Part of a small language model's weights.
Training: 820M tokens, 6259 steps.
Each number is 500 + 25 x the weight over its row's rms, rounded and kept within 0 to 999. Layers, rows and columns count from 0. Numbers have three digits each. The size before them is the row's rms in percent of the matrix's.

# layer 9 MLP up, 1280x320, rms 0.0832, rows 222-262, columns 80-159
095:538457506507574436504439485538524549478532527478509508519515507469513506521448485509532506509516503494482542475497505486520516494484485515510509517520479508514461511505491516504485454483511526494516485539513518515498507516506482521469493493
095:493513488447515496540514515482518522542505506526497509500461551521500515505514465498488469527507484471486517497484469495536470527468477517512492505534483483524492480503497527536520487536527490490525513498462500508532541461493496431466479451
092:485496510490495477519506460506503480539516532523498518507473503500475489531533503495435519523510464490476501502498498506501483505517477495479447483495467513480506485490504496529535509502453470480461495458468471509514534480533508529507498482
096:492541518524484572541459539558505446524481546497486501522529488470482489528506501481515471476498494492476502528493512509505496490491522496518466453527486553490537511472514496479459531497498514504517475466518490511482532517477463485451477501
101:497514536485491501479538522492522478488494487506523476512504502488475472456515516476502483492546523475461508499460482471517498463547480489486516506525506532463506479481496478521516506476504494515478451465489523492454426524513515451458497506
103:538511475524484478484534495505486484466492499459531544481517505485517510461478472492517515513485505493445486480520526487464517457509509464491497503486509524527556504464507536508508444506496504527493532525484496494475478538473499487503471536
090:498522472448524496526509467506453486490486543457463516511535518512505511478463488499522490528463507483495514500534493488459507555533505511547508453508515493493486481464473468498496481522535531504493498507479496500492532468518521518538494499
103:492500513495461522481529567497529469493476485488482534498518498523501487495487537469525506444536474513482469502529511487466474471475489524497497510509484534472517475494477492504495520499474534563518519500513486506464512558575468517492500499
103:508505506460477497531492537555452494498526516519465507538518490510488457484487485499451466512482460503502516479527480528466477532450499446509534503526497517498512492504523505446517502466473479499469532449491497529465490540490498513519523540
102:519500542515447494527503472504492519478542482535462469437509541488479503507455480442474494484446478527482444458489513489439500487506494498511514527509493489473498527488504527479486513502527463514553519512524517532492471499481446529496509521
095:518468515488499573480482511531482524487510513478488502531447509515471497498509497468486478470463500502531535480529458490450485488477495499457495521512503490491511519509454534511489516527486525503490492503508504473518515492469496493463490550
094:508522520445477500498505463511508474478479519490518517501513571515453536480494512539479515503520515517529497466522483498524482474509532482487508468518515504481436513516489531494486496503496512487475500533483470482541484536514496497528523511
094:482475497508519510502492488480521498468488481521512476548555492508486531501511546458461501505456449552523490482480485521500495503526480490514463461467487522480543492524520524498515479513519495466480519499494510481479494521515485468471502482
105:492492508493476528534516512519428544510500536499458542507492517511526537530444534480504479494496507519511414493511496555484503507529531506518506496531514489468448472462478473479514532500511530496449501474468476502500469520506493482521500490
099:528507498479513493494514523445511478445551499477527471491479520527497527495499486489505542462493521532540443535445489532481582498502514497523500511466506495516490527499468506508528499521514533523531455520501486519487456465544486479496526497
097:536496519497533506510523479549480463486497471516473489496486486509482482521477489472522545476492501514499553514497498503494481525493483505535526460496512534497531510529483513512503488501546503493497502474463462482467528529529515513495514515
090:455502449472504444498473498500470473482489490541496517524529484507455508508507487499506511497476475530454503418516487497454498498531513521515465554486516440473445506503532482514491538508488492524479495522488467491532503503515486474493491490
093:513518533513490483493520472465506492506509524511528496512479521545483504481507491474458496521495497491495522505480491482513459554489490552492523516515541509492534487511483502509495537499535470522505490475511505514506504467513534499493524504
100:567482493507485474495455504505452524512500489497473544522544510519500446518506491482475510494465480508532511505482506493489513494466447527501487523511494518504527543533532497522467491478479483521483517510516522482488499472455543510470522523
109:515479466470522492514503506514500496484545514515452503502511463508559494480469509477530483503490537497523476497503510509523483486498527498482487493460520501516538569481475504497499493477455471503539502497476482533530527535509480523460549499
101:484504507492533501509470533456505510484516509486435501514500527502546549518508470502497490506477482503502481456507483516467555517496492522547493496481492485501483527492506507463533514518473486486479457532488520516509474492540520482498505478
102:520451532515520496520457496509518477471483516474525499514486473528517479480483482513493512530513486503473507516516507498492519474511524513508532523466499439469534524485532493529505517478514453497510552513491506438503452447470501531471495517
104:527504518520507473483522524491496548500491502535515477500460533509540529491499532455529503490559545467474488512470516534480460495493504509505454492521488485465504470521529483509503521515479524483489468507500497469495517532510532491492524482
102:490510503483467477496466514477522509517488517525507488505486508492503452537501481499501474495527544495461521513512480465488514529509506516492498486561499482512437535515515514521483493488536514509516524493480504489478475511500480513566508523
102:537498509470494508469536512519453500516548502477454548524478530477515488527450495492497465500479509490478515466506515477518537455506463541482523538523486500475507499511506523557515487493510494541556553501504497505499465508482506522563515500
097:443520464542492498463517517441474514509472516509472559518480508487445509527507511469512514537471524470449507478552512480522452464477501520500515454511459539504500498507495516502537491510524492521523485523527520525501506510512518527491514541
092:495508492480466478474489493515475519499512512535475481521478542540523499452539506525493489482487514487487511473462488495513471514518470491442489491502502548563521455494478484495522489511524486531502500471486457538505526497556522480501552534
103:541510507517557528524496527503515500551505441491530518492481495477496519507511472485522501487457494498511497519521535499481513474475484513549461546454508485455504483542510491505511482527543492537524492491470512525506501493520524463537503519
106:507505513507523524513498486532515510530506495525458510534475457478508467508509529459536497509493534502485469522510504538503518530460499560439521542485543527471481504503510463529512464493520511511530499486524523514533506436520454538515509525
100:523510486536502480490449507490507547516480504490515491520463491481528500512449490536525506525496497480480516542505520538457506499465532474464531537505495533465476479481493500490521527523474518527491513478491493515477486492530440498486498503
096:472509528475496504485500498536485513498496455487455462508496521509481479541472532505443518513491511477506521490508479475482496484482498501499520541460547539468506559521484500512505499489493475478491458558485519494471464500550510462494542495
100:562485480520509480493522485468532520513500514485509477541482494507484493486501491447471478498479536491482501484476507525496524487527529498452476549507456557515448489515506523490516511476490524543517479485536450499495483513466553483502502510
101:519487558496473502498501483532478520460491486464521485534520497506501481487530512544485511515474556467499497472481442527467470503489486533507513445483491490474542534473476548491517494502508481474459489513496462429510514416509508540494531485
099:480503499531500524499507525529445535509479492488500500495498462558503487493431505474473519483499472492531493482487463500525474508519529470450509490488491484507513501491485471498501473515495513466504507494516499554475489480495488418503519528
101:555524505558493512514489501496467526512516525483524510523469473514555508519474472523547534500517508505515487437514497482514522482517541483505528568505535477456484496471513447506531488504513500492488478477472490505526457499529469540504492519
107:499484517514489504539476484494533501497435531541512518526521494500493482476508499509469482510490502468467477489532479519492496506478516494468481491508479496506503507496527503580476506505492499517505532501506481483501539515525527492561495501
103:485538509504493519569519514479523506486488470480475498510528505489484501465478488456508505516506542508495543520473494559472536459496523479488526518511486465488514456484480562510513534485520491485495496514481439491494513492501525488486500511
106:517510528484466486482534556469521500506540518512524503511501506482508477480468495471470501496463477506514436494469482514494492502489487442451488486502492495477490481523535518576537536495519525495522470489564529498489497503536501483518511511
106:511535517496516546514500512510511437519470514536549454503501527505473502478541471498510445506455539476488479482460471524479477445458511439513518466508511511505503528503510511471536492511490480519522519493495434513495496527521509534534500503
098:528466521503502491522458462488491524487545507522492471506561491506509546508465516522505486495490563512445453514510484491477463508492532511483493479533514501535517496482505511488507495452510505501506465531544533525485510514530503529533484496
096:508521465501444504484504484492464534534487489512507473509513522455469525533519533477484511471485502493468497479512502493462451496492502499489523476519538498509504505530485538442478479467497476488486473509526512488501515509490541505501514483
# layer 9 MLP down (transposed), 1280x320, rms 0.0397, rows 222-261, columns 80-159
097:476488490531479500561528531494464559525503526533504521528482500534468475493484521523523538518482495520490478516551487479496523502537517501500500478501508468468514469467441484497467526473533511506499474487488473511491566512485482504494484497
093:473450500540471482499496512502482520495479543468495522506524534499507502529474523493502498502507479577529487498509473466476538482543532479517495529483531522473510530517510472509505510487450487520474497477499552521460500484537471547526502494
092:494531513495483461478532523514518546460469468465519463545521512452469521529504458503538507489516501492516483500485502514537503515515499505483481513497507511527470492527533532482503471498483483513489516540460506501523492474513504476511488553
095:569484488536528489485484480551489490515517502459528516495483480525492463470473480569519486553494502535464526427505478489532517520507479475535520542490515507531506506489493456484507436527501510489435473525501530531480498496541518526489486540
098:489478507470538463520486502515488509517537531502497495469476516481493488495538505552476504478500480478495506463522524538450516482535537533476479506498486527511532513511509531517516462462565485511489522523444494499531462472505464511479477481
108:498523487463484538489471523485504507519476532531517470503506515511501476546480489471482533477491491548462529473526506512506510484525489517553495503500497544502502490499542434499500510467530508458500495509491520513464489518509526505497479488
094:502498491506482500493479499496515545506511499537473463496408542542490436477522501458515465476519486476500511512481513454487550479485487470492505492547475512459487538502518458478478481459478512497470469530503471495510464506549478497504484517
103:544498551509458494486492519475486545511478470428454486495471476519467453442479462536438530539477464496501481470528505524484517490465490480474458493539496514521508533495525494482485497499508522465494488545500511442469488471503464514489517525
110:515512473542468533553486459469493523528533498493517515527469514458576522494518520484490489504506506503497501529490501504460537512511481546501490521505470470488537507483485531513473489508484498486489521472491509471457491479538487475506494434
111:513520527476502511480522502468458467506502483534508486561498497485494507459477505512505519564529515507520486497498506480508482509484520509484492487456570481476496510511524529536539475523501465486530502501516481497489485521488504532538502518
089:508473482517509525466502463512506491461441532539453495517499482453494515518511521492477493450517519528454454488499477505499478523515510468573521530510511518493474523493490511537514522498519495437522493486500446485514496532519542505512557517
096:515507532483518504475480534517484484492537498491475497519488468512477491545493491431526473473511482500465492504486500481456517526517495501526493518511465523473516529469544499484540525509488482536515490519502503522462487483492521488470482514
088:487488511489435504517504502518498455526541517485506534520535501531471491496513478503503532475498515486504455508409501521508475491489505507515496448537496525522471538513524494527461566513531493542522483523496477519501459514491499475552512525
107:480477517504512510516483483518495465507500516492535492515491505522459512482523533511517493533475450550485500523520513487449471517479508462510493526473518448498513492506513503507495497460512501459465490486487499474460555466518481541469478489
099:489518498465496468503515451504506532525492492488530476541492505483505481453513468544476442504488518500537540492498497484497481505498509504480477494565482497503478488509499480466491521444540483466491536483506495505536500505521500529526464483
097:539502516491464521485501532465519513505520506488514488493508548518528520506508475553531547513505486466501445490501546529520499492465480500482485498470487443481504510505483521514496515467494497489522507504482482524501484516506450484477528492
089:535515496525514545400474525507516503495487473496468485492495505533539479457519498484529533523494487484507493521490509528467583469501512469501511454510482582528503506473496461509480474476506484538522463530497490524506525555516513515504474498
089:487492495500491504468496499486475546520496490465491536505478472479541508515501491526493514502503519510475445460558514508497524452467467457482515485496458536498551514457507529508494509523507487460514528516511510513550510493499504484526493505
105:518499523501550524529525474472511482519493475516522467502511481542471511475567505488529499509476550518474468482524464466508513477491491510515478500438504477482528492505471483485474498541468474487517490478518501522481508483465529522494505549
111:553500499431449469507493511497458472510467482498496482514491488511548435491500524477456512500525477504478478478503502527476489539505526556483481482509499515492461528494473487514523473510492525480503523486477511503475507514516461492503482495
101:500504538463504489461453483532536488507513485517550497471537523481487536485508438499495517503446529470475514483489534501478465462546509480523504496464495497502482461501503506463504475520464467495535504489496537473514498503514481524504454519
106:481492523485505508550547457490495525490503469493511478537514522489499476508514440499513465508487516479516487521485502454498509541524448513485520449533518513514505552538514485444497453441480500492497534537456488540477536525472464482488477516
102:528496536505498500561535525538489458533469521494480537549494516493497486497488507532507495501527484521508477480522482486502490529513505490475527476499488522482482499511472470494482486450517479492479460468541492488497486505523466517470477528
106:526509493520486498527545467500515476499523515510525529487511517493514545481548558464481517481505495507533464497511530547527435469523524489517480495476502523502522467445500533480520538544498480555464464459523513493492471443511463488466502527
099:544496489512494481461457471502518520500547538534501458514531521528503498516524519480510492479524533499439490479540486491542491470505525513530516522522488474523477478530504477519471502519469449488488527495477499524453518465474517474461495495
096:495501486488482489500469539495553491477485558526523512520494498508481506546499480512481452492533453498501456444451531501515466491481522497538468519524499500485517493536531536489510434439478466521584497535548491535491509499537486484491516566
089:490506503503470528463494557571535506506489473484483496494522495479502510535517481472538499504549483482497479527491508504496498508521502528512488538528510499522517578496484521514512516534455539459503481482449538500502435475447438501527491478
110:491463494463490539464496546483506485499500494524456499510508489448538487516504506508530501516495518516498482466478503511468523537506482551458512503489477498512514500489509502465483517484456511515462485487520550495483467509481480474454521525
116:511454505481549499537482549545455487483526503492548518428489484480472520519520503505497503518444494531509482537479509543556482512493479485516502475519505521547490479501503532476501523492494496497482497540502521481522491488492458548483490492
102:508479570507465504515500523526516509499501499489459513508489517487544456512506523501484491490473470512510457453504510551544524518510499520506491502443504500506545525501505442480513539502495468508523511560498484534499452478501499480474490472
092:556500518504494462496483506502551440475518459470508493485463504474471508509532473489509498510512466547522513501512514509486487538466535494490469507471483484546549500508502478524466492504504535515556500462485499524535502510471484514513522492
095:469486501483509486493486483504545515488512434498509502533500469519457503524505519535496498512502477483485480465525490516536485515538509458500491483519464528463524504527487538541473515495475484514504524594474562533450498501522556479527512519
100:487450519502477492526510473485492474472517493538515512516535514473509501483494483504500462504489528548550500523434504477525471511530507534547439526538519528526511526491467501470486493519496528521505589506506551492487451503472465505484447501
096:503534503463534548496508533489493490477535481503506485490503498493499500436508527540523509480467528514495489482519465546542513487535527510495510486503505476522504500477482517492536499525478474546508520489465499528545504489482532500487480497
095:423490512497488467501517515535484507519523485459500502508510493493466488536483506474461480515447499503497513499504523513534494560495509523536537481493462513490449481543465499526514546520476495491489490526535518521483468492544476511466541478
089:482516523534479471504535493476523502492526492542505484516523509454512480461492510514508543504508513502461526512502474533505504517472465531508527506496527511525498489501524490491515523491462568511515510447504493503515494470477588522493537486
104:512515538487514463508481497483498482487493503494474513470474507542514488513477523512497477495503456468467502467531528452541502497470485460527488477460533517495497480540496518520531484469501520487479506509533466497491489499502512454495485503
107:474532504522509509527568548552545476475499506497486487504488459484496492504506472460511505481466528509509511478476488508474483483497481508491474455472491485481515496523525521472492467489511521502489527496485532514487500460492523546480468472
112:522512503498479527516498477493496503522570535516547501516542526493556544525487549496515494505462502492541513431517484500491514556454490518495521559507537531484519481507469455494511498463469531512509446520508489478499534481508527518479493462
112:490446519462512510464501512462518526499470468527451505523493464504513497500471485509430523498494499538506450520499494481508515510502486528528517536464530500507487510488478479495533519475491516502500508474478519473467511486460484534478509501